From a checkpoint of a small transformer trained on Wikipedia.
Architecture: rotary positions, no biases in attention or MLP, untied embeddings, normalized queries and keys.
Training: a variant of Adam for these matrices, 1253M tokens, 8868 steps.
Each number is 128 + 32 x the weight over its row's rms, rounded and kept within 0 to 255. Layers, rows and columns count from 0. Numbers have three digits each. The size before them is the row's rms in percent of the matrix's.

# layer 4 MLP up, 2048x768, rms 0.0226, rows 428-641, columns 256-319
101:181184158192132109150141170131134170139096122198100101073063121143155130154113112136162154182183102124144185134122176133160171185171111090082140164106113062170078121135080109135123139087147119
096:050120168145132151127117131110138081098100080146135136100137089168194061134143132141081092148109168155122134168146111157135132150130162120192165119115115172055152187153191103104112191121073035
100:075151118136100148037177146117212157196116128074124109097116118170154098185179120067085186054096136113098185166060139139183135151171112107196112147128112114102103148092117172129089127162130110
101:164131101159099124150120116155121136127139114138121098192128119172126187184186163115059203130146131108136142105170093158101080118117112114156145062128110078119188069131117132154180107117160125
094:152134139122093133148103100160131129085176148164157152113140088150142207137139085176124125085132150139158135168167105066152138168137144169129150142098080130115134130133106107172121134159097173
097:132143132168154122163135148136101155120173140134145139112034165135135131164088134117103101150140094115124184134181162146138116199105179151104079147133181169120131173154115104139095147061131167
099:163223142146123105218129128077145139086109166164131193103124142191126095100144119098101142148147085154153083118102120186111128078067152092106182117167139154192135155081092102071150099111111126
098:125167070138093079161105122054151152142126137107113144088156138208156076157094120096107071108167185027156123151194136144154143110093065128114146123166092117121142145099155168126148131137104195
104:129097099101103120059121115140153196177114128072083153150090175138117105119109187120177082152137128076137088137187122139152125129087098113167049123098074098117122101180094073072146129108140152
097:105167155117116152107159138146167166056087138146099069108120169101104141136128138082071183164179130096134116105151142105184096076114118078080119118110090160114128097179140163159198139105147110
099:132141098116112114106122177138106162086181105107128186131160160197082128147157084115076172107096134086141115103130126115121094130184135059171128106102111069133168145176123103153162213158106121
095:105084141152160172098119136095148165122122086139160119129152129110146139090182148162116133081135111098174082168121134139143124086119143127122144117142097147137153101110131148072101077124137141
110:170050100142117108168166061124120170112158091143135119113083108133158107140155078119092081178105157102103160147108175123120129146115115106098150167129062151158077148178155175088115169137117140
098:113100163125119112146174044139189111116119151121157154149144112111144132106160109138063162092136114125122176148167144190082066075096122132176093194145080113079131123097130143163161171123131092
101:098102064117078145077094161135116166164174155121113134084092091088144147095178146148146131100179111185141121065111170129126155142164073127128151091117148157222136121139125152128085146150138125
101:107092141155157125074059149197128135142035152187123149071136115116079146108100090150156095093114152057151106161099064149101153204140154128076169060102162122140171125094140105169115149093104052
096:148195155191126140123126103129142088076052098086166102146227126131125076073106103165118100144107103125105087100058123143178151175137127168129098118123141130063103136069120122100173151143148106
097:166161143116090123085165089165140162087113169151118103158143115168149029089102147123131072098114195170105149130084072167186154203118138134108081136149130133094111126149127127133104123144167159
099:192104114128125100127130113147116162132155177142148188170134145128111138115183145119101094124136188178126064121108142100094076086073133171154086071129118085116129167165096117120136129131133110
103:137115137118120128124123175133142129097154111159068094141149100113180119184139196150202097063114133106125116121148147157123046043128082140119058111135127186149084116126122146143120103105159137
099:103131135128116104165194098169132146126176149119088125129067087129123004115086137150114073166070104146143178147180122085144120130127167110151135142074085110137178150078079143130161117066155077
099:091133071151069137066204106113134140105073132142144111103142118092063158117145136138144135138098180124115073133111149138143162143164172086123114137185166167175089116090091127148140131091112133
096:141060120159134116159170104179169176092051100161190089138146108102149042116124101124141145150071089138109061159122167179117152127154112151126166118093084130114133124140137142099145102121125074
101:173149058120101104141156124063076170083079109120124183159076065154167127126064119153141131164112143115142171155122122125125086094150154147119127172173106140082094153098138097186114152120131113
103:164174124150136147106150138132073128070133107158158091135129125099086168130123040050149124172184160150155120144107139075140140142147141162136091204149143158105074133181207110099060150116144124
099:187162126156139111113087077120178119078121109136119172092109169156108138171073167061115167170142122127162078139159103129153110164179078129184116146124079128106179135086122069139090123131052108
089:065123064108133062133146100124087126126159243146157153098135114145200166210081108116117120089136142083044128124090086105120147105140136132136126107112075107120148154146131222111097133134127127
099:155172129173075106133093167045155092118187103088053136129135169156131147091204169114144103168087136186111159094077097155097110111176126107120031107132110174121164143149126196128144127087143121
098:065119069080091131094155125189072134129118104059216163189107115143152107104097159064126190096115107144153107151073117155118175108083119137138107137193121154171164077128155140138125069129076144
100:163166120144123120118167131179163117156145133116105104195095134128118175134088111176073123215122105125112170154120108122096137161087128151162143097157155091155095155128079108123143113121141155
098:118105074156126167169135137100075160121139160097152131156174139074083059117141120164070154127174195161163125108150137131121116187143163071180051147117115129132150119083094153119154136076171132
095:112061111096094110169121160104195120181136160207151145089149109111096133135121149100102135135086118127133137202125064099134082091136111059078133077143070149131094134115169209151152109094119140
095:097127151132131121166090121072156114116038118159128086131119113144124152121135112128126108149163123125073141174107139134142097197149080112123113092116148175144181178119168093161110143105179175
102:125148144088167115152136120124119127171098099141109142120180135109126171094155121159136167143068120099167112092189137155155077125116126101118059104147118159089164085127192123173127173132156140
100:136168141126133151124124139139090159146087178132145099083167136132063162145120147117128178129173109155118125084125164144105106177097156142135114149088123184106110128162146115128168123148133140
097:165133138071106110140094134122094091100139185185088119164173147101176140109148110137071116103072142130146138121172101138105155084121105092127175109149155130095180099116125108157099159144140111
098:120108165173159152134081115088114119061171127165207084137126095108135132139134186126083126165133105108123126126168106170152136162105136159101146135075168155098145172199116102117144113132109130
097:135135110128113196187067121148126127105125148125105045144098161141144122154173122083127125154142104069138140153128047112122115131097129143065238078117117104121103121165107143104141096173096107
096:127123111126127126167082091133113105092136103062126125155161121139129153167170155157129112238197129123149136114117084085095145107131117106108102107117112119116114124142138128158110087139132141
095:114145107119087117149159210154118151117140146082121179117122093107105131114137126146154131082138153184069152118113107113154164122168090149126088127137105119203087163087140153106127139095133125
105:102114091145107136071129192127089163107172114112146084116178149138178145136118088182129100159120165157134140154063110060154105135181182079095132160145106108146142217137134172095087186175147101
098:093168170117115187087068150178146141077144123186135108116130127132119141115087102087087112178137146129112167111046118144071111162129167134168171101117057141148108117087128104094118166107117141
104:170116061150141148126132153103111113135144104097132136103171127163180137150132139155086125122175169113142123127106130101138137150151082120170139111197133199160106114129158148166097147147191156
098:150111143157142141112088139160084153190118108164085105147127154143152145139152107127143116143122114156099138145119137116087128140196163084141126124105154099125091105165119092138127115130146181
101:085152063177128101078166090100092119116104121163109185111131067067084181120148195166169083105118149150126096119101088133155117121148097099191179064090121090107176194125149117091179100095113091
098:126114132189095124152045153152114112136142124161165081152096160077082120212140144114102107149163085155152120141151140113109160134169111127142143133037148125107106097122062140180145117115146145
094:140154087116099164180207077056117099103092133150069187160175122167169125162109131138123131157147138096118162171151090167128211135191117121152133156143083114073059142184107111109100134113112173
098:017140145091125101085182177096144104055114105130088133125128165128104128097110110111187123144099111097127106186138111091150146047157152125094142154129119099164132075166147113129181147073149106
097:091169178139118152153091196111119165182064115196175165172163089047124127078106170173109127087095164103144132075157163082167165142155182093158140108149126079086107097111132147134168108095170055
101:093078134124182127079134105174113161073167122095120136111092146167135109121150103165143155116098115161139149135135089153178078114145069106217113128167147096068112175136163167164121187178144131
099:132169110058149142160126110101130143101150127139134151162143110138100164108097084130156114136086137144115123166137095094134125106140122124135139118104146144096091166119145145139162167124194105
095:156123057164142125127184154168157072092125226101093114136155085108142116131129111129136123129132077114169074154103107078130140093230115064107100118118067024158123130154116138092107096123159162
102:106179119149091115151141132097081181092121141083129152135138116115132128104125098082166159151146116182170076085113116123017106120131148069149155187174124098151142077138150147128127058116099149
099:174103125100150113149116190146121205130158129117114143160128064143120114110134144078211096128173138085139167043107162121111097040134156116175136126160068164080163119154157119172164130092110129
101:144154093114114125145137145199168180187140116089085133090126168141173145070090159089140153103145126101102162139185171194129126089103097112153116158141105093040145117143088131119098163109105202
098:119110142089143150146155150108098190133117173140079105036123182138086143134132168199100118120157130113132100129114128080126107133137128158042120139116140125102186129161138157122151125157186148
098:077171089136118154085121123162109167118113145157094180102129144148119089171160111126101094184156172069126114125121096098114115184139108044132108089179090142149125140130121140137166133163151109
100:118134127119148083109132114144109104140123128112102106153149104084131152107195095141062177096108141140185107168125118159089097101152123145123139064133104111109144143154072134154153158066089107
098:150126122179119109157121183118161097188136099147090114163103129120149149123160109101049127083087132108129090156074134188181157135154105132164091140151092136122099148184117117157119161127143126
100:118117177155187120108124090115101103092131141201139135091175088166115111125150096131139155098170151129163123143085121163193087128129157094117125180141132130103096113126137115138093129148135181
098:183141083103157130162174097174138152131126100171122137098111064069173126109092059147125157122103143124136115143079112143091131082135124110111170113178118174179140129140204129149116118088138116
100:145088116151098116129142121190157128193191136150132121105047129136167147089129182133079118073170103069157115117161135134114101129119121136116125181104126144118076108061148140074115108130090160
095:129117159147136192095134101155161138111182141129146136120155155076172126151157092109131103109079130177138091127077145144126096182150119125124122146171164137182149087116156083107122114086136164
100:137166180138057119101167165154115161074176104170183128154121079142114078124127086128139101102124121155137122111145119130184210111151070128186076137163128047118163178126139102110101091143115123
101:080156175142092066136148133120120188104098141126136152185154110131108151130190131121040176139099142124108139071129130120187123120114109083131082090108082091079114084108171122097114161113184133
100:158132068134091097080140148107156138178125115132137123080103152104183118145080106059119122145146163160128119140127131148108076071129085174107142096105116129138099102075148113093132154096080175
098:156114076157148095094100157183162118172146143145080179130154108125180070172155139188129110151069119158110163168085121149143169109133146150140170127119171115115148167126132140137138096147184143
091:145109156136087125103143103111159128132124239156085091086135067158131127157157070087137091099174128170056146132138145134140126058134140115157062151142145149112156090091079104090132150080132093
100:163126148131083052105145144153151152142122131131158091134156192137082122158179081126150134128091115128131141152169148055070130169179132091099113133100159188101116080107117129096136130179166173
096:119140166160110077157171094143191091139127133116138095083097119117159131146138092085109090157151146186121114145096190118143121152087145177147129127069151087100095119162115116131138088187094125
099:115165103167119118161155086118178141116085103116080061152091135150100155080206154108072174169108136061149156124123130080112093186201130144118062164134173104149129125120160134143131129135115088
097:064115212188128097103158126119125125052122139093086159109088152126174090109112117086152133096120156160097106125163172122125160194076182153159110142141134143135154120044079154089177085122103094
099:087176124172104148137197152133183132146130119107095149178109130153131059124110072114108137136161142168138130124164157116126171124176116122121107113086136108067096127097176090126129120073147059
097:140130086111089121108116133070192087075168130103115082121154144085131087141166159163140136167139068125087118159108116050143119117149145084061090075088072093088149130133132156150176114134111109
101:062185166179089150155096119141172132113106159163124120110124110153098130133158054084132166135144185130184132110164085109178153099163137160175128151129157113118108178140194127163123147148078115
103:143065116116071116189129102081137077105215114104156155134099149139159173128117060185214137113144124123120083143119151140119167140186170157119151120121161159095132141118046082046120134124121123
100:163099060118160062187140138167141086131149133108136167123095152146153089151078111076212071129126125106127131104090115146082091100121096095138151132107094080131137194164092099090136142119157099
100:095108113106128131195161125129137110072095171185110167119118160120058108145125092061096210141150118180126141123150119108084146115150174086119098157133123119167099108070118181152163085132142138
104:107141131181091157116122125135190108120094105084081153105074138081190061186127104096117166140123084138132155157141146162165143136173133100137131087108126082117127135095100128103109138181136075
102:153142175119156070153073135162146145127138138117205206095160165162153153137119092158128127172100120114137132154143134165158039097102158106157121087188095132137137151132152138172169084115085087
099:088145140160134052183163123103137109113140116130182134123056081175154121172125115131162067119115123137076160168152124108142114096090114065132181084161086087153132172090138106110172071075093147
096:202102138135092123151139121120144141175114120128086172157154134086052138117133124129185148129121133160117162105128132069133153127101135121125144139078093195125154124061092156110119133124078143
100:177110154100200105159096073110066160129163120097082108083146113143125114067185163159176181161132127081163133116114144079176150119117080132139114115070145202176089126175126147091105161107136150
095:194109137115128148115122092102128121103085101184143140184185139163118143155206149093133117088090109085146189070160138181123110166196078148092141116052162137157167087099095144155168103167116127
098:116126154085069129165127160149166097135148148138130097166158156173146166108161063144095103149166122171157139089189112155136125190101108140162095158091117155117100098117177151193159124125110183
101:140086095119165139164152140094131114166094100165126076159142147161157130129123167117149112172164083139093033163118111124119105144164123114132204125099097114167127126156098110061171104133080079
103:166053075062131142114177167163138115103142115105138151131111127155129131172129134109168130140101132098084106103170118130118165085079123120150145138143122054146116150096140072134088181058160125
100:134108135083151158086110158159149112082084172108119161152110105136084152182104171144106153088133105129139130137122072140081125113205115124113144111142146158194094095134127062155141100132128117
099:112139121208147126205135114092113175168146125128062194155072143115119138129119177104119098190152125099160152058122101117134131090115093139048162125140108148169209171038103114108171131102106084
101:116069142125136095131088156140160116088214162122145064106144154172078106085099127080093170171146088120112098171123140116135148090106087105096112099081122038125111116104159170076117159111066126
102:125113173112096187077149117145109113129151117200092071126183149132149181105125075140152081102130123147082159143071104162155164179149208164137153118122155167089191118121084119116119138139146144
098:174120113118140125125157204105104113140137159155143097127094138134128193100122090128094118131117178145138130111154136134134078086116104159093148112069122150204104156074130138123120139128130097
103:094067177168148157103099088134154120158161099151170136125096123137100137181115089049118132150129172102090112138159173192095154192124158154154100219153131102143123075105127166167162134079108124
099:084058115115111156100129147205098146106200109083050103126127136146135112122150177080200141134138160114153179213169153186110157125172169105126075140160100178134133129126177157167143098106112185
096:164143088094167156149142137084142097135094114123127111129110155096104135137135087130137101146132124126193097100155141051126169148139120130083126148113064150182175155100097098132115131107138099
098:149084087138106117143160146153135117038082129162075099153154137143143121150088123122161164101113147045099140147142087191107153149112059113155100101145133146163146109151173122132121153134092109
103:141118138197183123159134117159116128127105101124117089086095131148160101088112122107125129120123142121131150096081153125107151208116154213112131106153149103111139177100109120142150085143168138
103:155083145054124118120130160189110117176123090181188181154160117165157130133101131126110172124076118126148099167109131061122125055170100136156128053153197143163148103207111132169124107122047171
100:103077123092144117104093120136114094073109129163172167119094121115154170136097073177170120164155163142127169136147116144195159173095076104100063111115161097178141123155149113111114158107180150
096:106161162158136116153118117127153142087095125136082108145150132120134082137153116154076095074114131149107147127099149141082124122085080141181127142131129086097111151122134163099162097167159141
099:114110121143128178172098164173105153144135112111092117198141139110209070105115078092110117113095089096095161159126141168142102133053096173190134106125115102147105103092156080117122111090158178
101:062152111121163130103128150110201139110064109109098139150129114081138090093090193131105128140123169068140098151192153123114105194163163057108120114101120095172149221132124116111157080136160143
096:002148154126153154126164182129097127165086107149126131173128164152190115114077089171106097145120126088134103153138133122155071150124168135159127092156085084108143137116084079074134098121135200
097:180154114138133113088139140093090075155128115148148127147116122100095170107168160106140114123058161125084132135091086130191107116094107129131152143135140128147111201111144124101162162099149081
099:161146149117117149117144111142154073138108152149151136116183136162149120099073125173126071143051153112122094118062116112151056112174115156158145162083149152080104148123117106169104099102133132
102:155132137126179148115102158105066108170084094097120116180137104109117148104091094142091167148121101090150126134081147144156148147123197118161204116091159134091162115117187099147114133063064166
103:195184152135133157042182127147114122128165138119116077138181054163130163075101165146101102086134162118120113180168125101122149093099187153097121177126136164139155142144148114093095179154116145
101:136113137149123143124111203085063114159141086087166144136079109144143169171160106113144114103118167095112137164157091063102156101103126132145106145202081100141170142162119109096120159151147161
099:074142156156076140077099182139138131103131116125128155137176195123147109081089125065165136196116123136154124133103145135148150114112183176107126133066161121117168172149148159132131071115125205
098:120141073155131088143134156128105147108139145154101089113141159160133101098186094144077163145175108129135166192167133097168135088115112162134141127136170176137145139150076071179130131131147109
096:145126124125143155166095133111091090122099068078168113153108109084116150073056137099105151096108125114158125148191157155148165114151117177162119141128111141096100084167156113172094114140164080
097:161091147123087100127096095092099194150095139181113102136136181110168113139146128186116116122098179080142077175114147111210137172154124153175160117195155141123132120151105070130139165140143126
096:149118075144135109206101052175152146103125142136091124153165159151084130124152148098112137125142115167144229123086159092101143099106082121150215161136134113191085133126106107144126123146096139
101:107121088156156145158060146130105175193109107143126134107158166070143130119045135138117138167090150069169082108134122137112081118106107142092132094186149118138125107091149084120180099089187148
101:141088170109087152112141073140143118184127129060099147067119136124101164080130140142116074127110073115080093115117156172114115095140145123123082099152114141103146097152187080129149122144143134
101:135049163140112171198178057126096145163109142125153194146130082135117157089096122124106117183134074157113161121112116076131132197069132127171187173150090165173139109112112103134174107171117143
099:140171146217074121125104150091097115169131146115082164171122147130166152155130118135160127134129111091098116165141078129106120132096163139106133099142131125161104166150094081142111117126067156
102:166162108137140142111186203111120060128107159140130109171106168069143093175186120114090116112139062105125141099164141116139148088181127139109165178098148105122106134138124076066162101084120063
097:148139205131073048188163089198148176066113117122097101102122157178142109126028074142127158121172136180146146102114147161128163069056116124138138197107118181155130045165080172157101178102122096
097:176146116210126099099128167105107113153113128122096112114097140152127219147064132135140163112181136153148067085088136137075124089145155190192064135156114119108197109161109120169169136146113101
099:139109131100114115136136130155162067114120136130084091100146116126147111088066110106155144129135117160115108144175143141182194105132130083097140096111083139168142153132136159091091153222130107
094:162056139170114094126092050108112168099136146175184069156139091106154137144149136145155121139108069227097119166069156133140166124112127092161150124153123065084122116117083141129139142139156161
100:124162113099056133134109142138139111141118156178144107097087171174183114177100100092114172109110151167061124141119102118142160115129119118095130167122141160143130168114146129140177126126156123
097:149195149140128167147136113126159116152134184163137125131145107140093163103114136146114155093166192123126068142124203095104174074163140216115083131131115100137124128160076151131103149189122121
098:145097147072098131093168131125134159142096147099202051135134118089062161080150135146161115100141104159166120110192184152107170175159114098123159145114120113182151133085208107135171195165132121
101:143097089130073149139070123104139088196083144092179183070100105106074119135150166074172110129099139044178143075153090063140088107171117162224136133141092111180065159100108087088112154126093054
098:111067091121101140103102175114119048126101094105068165157165091192177157073061113093176125123156166194139083125163138129090096142170175148093154086104082103112148110112188043126120101163138165
099:112159157167106113133115108152148151098111113099090095146099132115131056187120146085136155084123141121115090074118099150091143205136125120093151101173132121101090122175101089106141155142205145
100:129078140121126132181117193116086136186103133096116160159174189086143107125107149122063168076129141059112055105134158134130135098092123135170128080157103151154073146047145120079089202115108162
102:124135102085149113168141107125092138162103110183096142164195131123134169116071127131159137134158160097169128116094091062175088159145085109107132170116086203089094156167110099114125161140129077
098:155138116128118144159138089162179180144153122142078157161139100122150133139120110090160145101089136062128160087180131127154114118115138136135142119121074157099149095069112158121185137113116090
099:113130116088104132151100148187170129107162119057132135138087157133122101154056168162176125113113112148139173124118131075140104158129118109056103102173103182083090107140158141131078115148070117
102:161159108110110161143112110122147149151095106097083203147096151132156110050108139146106197076128104130133154088186138076100119120181155180129082105049133140106139140106133129110128133145120070
100:081178115124119151125180118107108067139160130152165175160115112140118142093152106106179133125163146126167115123201126153161103205104109119185143129161091182151147156115096117152119162165114068
099:164110129131120136089162134166106192130164117058100081092103161154157142123106116079106144146152149088116148058098134070125089144144138128124132192195093131125117131096134116121128157109159150
103:119101159182184156144088174126121072061116104162144147126074126204101144142117116148170141162150178148155123144123131080137081113177132103149158091195173106098119142137101147120130078176103093
099:099111175114164158138067107087139150152143130191080091073140127159132233086109110142114173129116120157119092091111155118132087144112167101117198176160156067143135095165181102102104156159155080
104:184111125125114149081163077124164144177087128143125097148137094078136110115102175139147130136099160116134092131091149168082163165169150135158151152197128123116077192135098118165136117162121115
095:110115155085118111141127117191172148078086099111155134187113198152149145088171090149131137164082127134156084126140116138116187197134168087146167160166110148159140113065166104128110186156129109
101:152158142118194098154104128135089101063142153116118176144142104104111133158108125139113164136088095161118117168142118134131122114142094103111116125110152110105147098157074131106189085058113099
102:100098117168102075114125121105184090100194122127083182162125111158099070121114106155147107165149098096101147129169115119105156127154125136183110158163159173104188096080182121134120149171089177
104:127134102165120123140176116203123112119101123148133115087087130136152145106166171092068076141108112169135121101129068125132200140131128177140121082136112095041073172165146172154208109075123133
102:109140150165077118103130096131001126076154105097190140119092112199145081125167157107136086111074147134127109144139103137120147111138093099108142069138153157108124117159116129186131160093109156
095:118080082109163114216130138101117127163141180186124148151108183138114110150132165092149122013134115164146157163186100148130137098091144128132117163105096116096143140112091044121156119093114115
098:136180109173134135144129130154080159108150156149203157157096128135110110130154200134078128128055099074086116141121135102099128132148123099135075139071123142140143149086168131121088167112174115
099:088165125146096102095155135117152158122129121069103135117079149128159150102146148157109177204159175149137127166157125153099161083138146170118100085107104087127142134135106168098140139109055174
097:173162129117057137128063106103185161118121140140125098140127105129146063112092075111178115148185096163135110149165167108150107111145102127143156084175104178105135127152082106172190183103108174
098:168176147123110160116118108105187123096119119182153137139089098168070186091068095070170162122125149161117099057140124163147134073171130093130103153194091148158146117151150143123140148086084079
095:123112088151146179053118069153171181156153150116120213079139156114179149199084125188136163128129077114044130102162121118207120080178121077082127152115135143123142163095135184107163073133136120
100:118152076122107135132176155119122122119155220082147153155149155136084148154181122162164136087127112163136170167068115173058171129115081089149120143123180128134101137080131153133139112140071106
102:129138118124118143147168160150156139131129165096123157084137121083148139111217109116157119115135165135146118181103102136170108204144169105080166095165136143171113130126136140149145120111138127
101:117200159131111124092156145119109088090164163131128111182107135184137102173177127162135138072115139159155089167165138095127152132189156139138102170154075126116126077139143140088178121128081123
100:145105089147076136144092083120062119159177134122163136151133101102185108073109168163124097148118109066117124100076107135157146094180150120157174085149081111073067149129106103085106129121130061
103:107106106134124148138083076140091149139171107137163061132106129111156133086135139110104119090129137102125138107132204065121158151114147120152180208139083160122140134143104115139139106154148126
102:085118054090161168086154105165092104161115129153185189083158116114177152116128134127151131180162080171102163146140127136190093196048100107075114091104199158120048123101116154123106087117153188
113:128165098138154139097105095116127102174162168157143141142097146099118158123065143152108087123146198122107099096089171150127089104121146062158188138136158158121144126115162194162095167096075133
097:147139166142141153135129165133158091097161101087133109162132182129127178138155079107105173208144170109099116155115186146091154153135058150126165143095126151168134156132169123170161143104142120
098:148120175115147123173132155135055127098158117119164139153159108138133088138132108150093154118069145141110170124163131099089151103129060101119097128156118100153128099110141128077127144135184123
102:049108162107127100161130149137098149117197156096188148139119149133115146137091112100108103140136142123120114093107124143222127132103158078147101088108096093134109123136127165127164120109086084
100:076108103140129083113071141129051071160127140091139127201059164193132051074134135151119132165083169134142085155101108113150067176133201156122109100085161151106170074132095094118109127126126084
100:090114123119158138132163169119141175163160118184145168152098127143171075108141150108128080095092155119157100081104126122207157122121154143126098152161178070106130136140109153101128100161153125
100:203124139103119106153108092121136144072103173111145140149144102099150046102157111139151071115071157128113100144151161132139093147236134136106099155099103123151105174072144122150122132106098073
103:181108070120111105182161128076135136170100134160095117153122095043092138142140123056131096138088114058115139123132119164135138152118094100139158123164149115161137213110124076152077154136117202
101:169105087152111093154141130079066108105177103166093074134145138092195133095139133136117104173116152152165089083142189070194124162137134113204179121058103107085074143127112134143090145164118146
103:120128104151147128078120111170105146124098154134127164166131168178129134166146139149142118116141136164109187174102085143080135122182152112089075158092093165125163153113150117207138187143140162
098:094129150153113118118201121161130116144146142154068199079146100142141103156100107125126137077141110113083085124168096109147109131159158122106095159141099084165139120102095079127149108128169120
099:114075101085107071159141122089116107158136127140109142144122111114117096130117163195107113102111076103145093156164071178176082106131143139081108144146153138106108200196115116079160110144135075
098:090118181203124136070145081120088121107110104128134160186145077162159142125082150116187178163160136131120145178089103131129188119131135126119094127088117149118191143147142114198162143143189113
100:120147073093082138168165108134121085122138128145170109134106108168074133149107106154168071168156142150155097194043144166148169152099088072191171120182189093084095113133146143176162134111133136
097:150094181139140146168076071154152106068121116102100114132111149162160172132202123129129191128118095125135044097079098159149139127102182164070126107179129093121105100122141116102109161146172112
097:153138157149111086119090095139145122137083148114119161124173140173148164153170107143150088136078137125147147129088085139145143086201116095123150115057128113145104139128100075087106165159146122
096:090202132148156168089130115106104137085125168141148104163132162137100149170126069177127155084092129113134090149109168164084161133099076119100086099101097200105081100149125111201127142064136103
094:151153111128117066159106120158092113084156154143119153114109124151059168106106127143158163145196068110108177091160121151110101138166155132105141103115152081148111129131084171143151152176140098
113:100203081127139139207153114109160201137152136125119153204125160150127072150185134124127126094054115152125142106122142152159127159108095086102092113097136161156124175104146126135152162109192119
102:097130203104142095089119133135149090167171140164130155164145090125155147121141101113117205122137174107112185150160073147122121093121159093159144121109089116147141151082137071145158128119160198
100:131124114143149121149162082133083144131161088108142139158156118091159108147161137086187162079205120060149087099155137152152102117085103184053125134139088173145108073094129129155213120144154138
098:188116131138090097157160078062130145103117152171164113131208051093137116162120125095115155179138083153126075109135144133157096126153177148071126117081115108155195113206159112130118079084164144
097:069145154085104086169213110115135061143128093154200097143147123195132135089137065101123122111100114151138115165125165157084128106142176129093144094087145118108101154197219129144102182104103145
097:092186111137139117105164118130188149120170123101113125136086112078103140146133100043112118141147112103101172144160153122063158152110133100126119158073140145105117190151169138084151136120134167
101:030104131105074112134113147087105138126152122169058183140103069167061126133147148055091090138134158165081159110131091176164105080124105114131115191100199139117145106105085113108094093080156155
101:167175089172165090156109178096129192079137094101147101118127155134155119114111074120162087115088133129120107154139086152106169137117168145158162139090184138151178147084144133115160147129163217
100:079138148124119145192085158143120165077102131115116100108098161137166116113100180075142153136084105171109097143071089128103193107102128075104098183124114125114218073219110055122136128134139154
101:100123136142147155170081113155078128129138102112134115114161114179139191125096131103204152117139091150111105120129114129151128085108115090125053185134088128091078127144132080109104058071138140
103:161180110123061112119089119140158134074131107142185099075114151095129177136118154170121107145160163084109139179124111143098122127160164115128103120122114105153108184148098174084132160117134148
100:155129141091137104090188147102094088148096091105117132179159102086073122161114121092078123115086113132129117152124140126124094167108105120128076136070141140083162142120108106156153115096085122
094:080161095108120140105105136114100108147106078158112143057164118093125152159141049099131179155129130095116113141113085165154152129113113149106106093161111166092174115104075094106122107119161146
099:123106116066129101060097063104130090153126127132078120144199134135155082129134058196117153206138124148131155173162118122135099228111189091074157169141116116096072120152144099134133106137129118
101:045163102157096128127097083125129154140120136113126094133095068154120087168129098202119103073183091192148162134135175103149167131160192135157084147063049139111157125124158137119176125119133112
101:106142189112137105167147164127140173129123133026137097094117214059130109106072133130117123059114060068120077096097124169140135127118149155122147122128169126121141145103139104138171185194143134
099:095165081104132118181101165138153111158141119105143096149176106068189081119135150096089124138147183161139089145121165092128141130155140140090145107080142123098100189108109132152143152124146124
100:159159163100173136124076140141083084106101124091113076111120167153167167090085150089137101124069120102134179125132088163163163133159130206141116120135148169135165110112180043087144125155172129
100:183114084134095111122116110133101160128107133112135154151120170112142127121145122200138165141157155145109129099158125126160155089114094139126154169118092158112170162176085043116096129101062154
101:138112161063140084115065072108132088144115117121138119207133112141182177117143107124149145127075161139139120105107094158192182170094124168139131113102158125118122093093099110086161095130124135
098:143110177140135129161138170100161124110169136164094064142148114149082139123071113129173122156145140130150149122121181114120110113176098138089112103185136167155177135139195090200097147118182122
101:111102096086095188107139151146107129143144146143104132080161138086112099140144143109095132107138087106139184091162153160144104131126114109113140189149130193107124102111096124150078128123139115
104:076123119059113044090143171079123073162160094166131151132109171105107114111074125136112128117123140118174111142075134117127110129081157114095185118125115171125132081141106122125135124176173129
097:031149126084119132084089090138134110112164128136105092127160142053120163150072137117149143178129142085164099108146095127205180135116110142179182100180105127135182081101171112102148181076079147
097:139085044076148145072079169110176147137088092113182134107070161137102093126077120108138140156140094093116112161163188106135203103124131100106128170148171156078070136135103120124100095125093117
099:116163149093042121150165165164204166204153133176114167156148133180147132139179149116180143163148160094119169074144121127173088089073158152157151125149136191175106145091076125127174132121125146
105:097140144152145138135146095125124070130113127112122073116166134097101181129139080136089133109086106134089052141125120154115106180128090194118129161124125184150087117137123157120094127135162103
106:138182135118132135096059150188163165146096143089101102138152103085180101108077062125060137092154108105142112221129077150120173163104097152139157133131140168143124225168115108149064129143051141
095:168130096052139127101139129120051126071143190153122109151150110179145172106156111068104144149069142127182130126152000128048108149127180104121147145127188115078154085133128057112103133184149156
098:100148130177171189141118102092117124106152142139197074156113098090110081105119160102107085121097172182142072202145119136136143165082109119112137089102120055068123152143200098128151113143114120
101:113159168206098142166140101079138163124175117156143176120141157132131178124079112095113178167155122139094171105109146112091161201119159129137116112115156119146139172092039104164103084097109145
096:152171082084137156070153125149147088144161095130176159104153137122186084076104149168097188125100175103118158141119140128121161161153117111085144151142178048154104167121132173101136076157116127
101:042108145140111102163087089139169132093110124128125158129140136141102160069141133145153122167092064164138093125140117163083105180168093152122113154192116136161161125065143141175154109101108121
099:121109105133067128131102095179124084142157110099102123136138105162064117160135071131098131114098178087082145143130112157137136154112123162140098136096070119128116156103094149133121163111145146
095:129061173135093093163132209186043076102115094122180129165191130098107110085091142096082185108100133191083143153177137100099153187131147134134122114139116134124181131162102153133110176166115203
091:071152099207124131152153146167129119159118109158093139148126086141105165126073111130198128143114141158100154134122127139167076179109186166115109083138115156099128144108126085138144174107122183
104:193166107161148125128089153097174118111095156189168109108124150149122104145171100182104131187157054094123139149175137162070082168123077155086098141164103102142113120170186138111162194159147104
100:192055161154173157074075175113111166133075136193148094162094147156124146109137136166122107080140137120124124082105172129160094150048164130123114167160116116136103173072168084166166114109113110
097:112108102142137116131134142102044069146118091233120121153150052147144159184158093139148116135152084140113113070093097131248181137138151116091099086117109172149073128125112106163080162103148134
096:141164165107120123152148151135133172146111149066111120110092130126142185126131128169153076134146170165116127042156091118124150129134156112141099138137102113078168170176162133140128196101106069
100:143080103137116103166130132136117119139155112160163175125153100125140167160101101133183112092158130182093112123103116196118086165105202086083155220139073130151165113182141145131159181145156190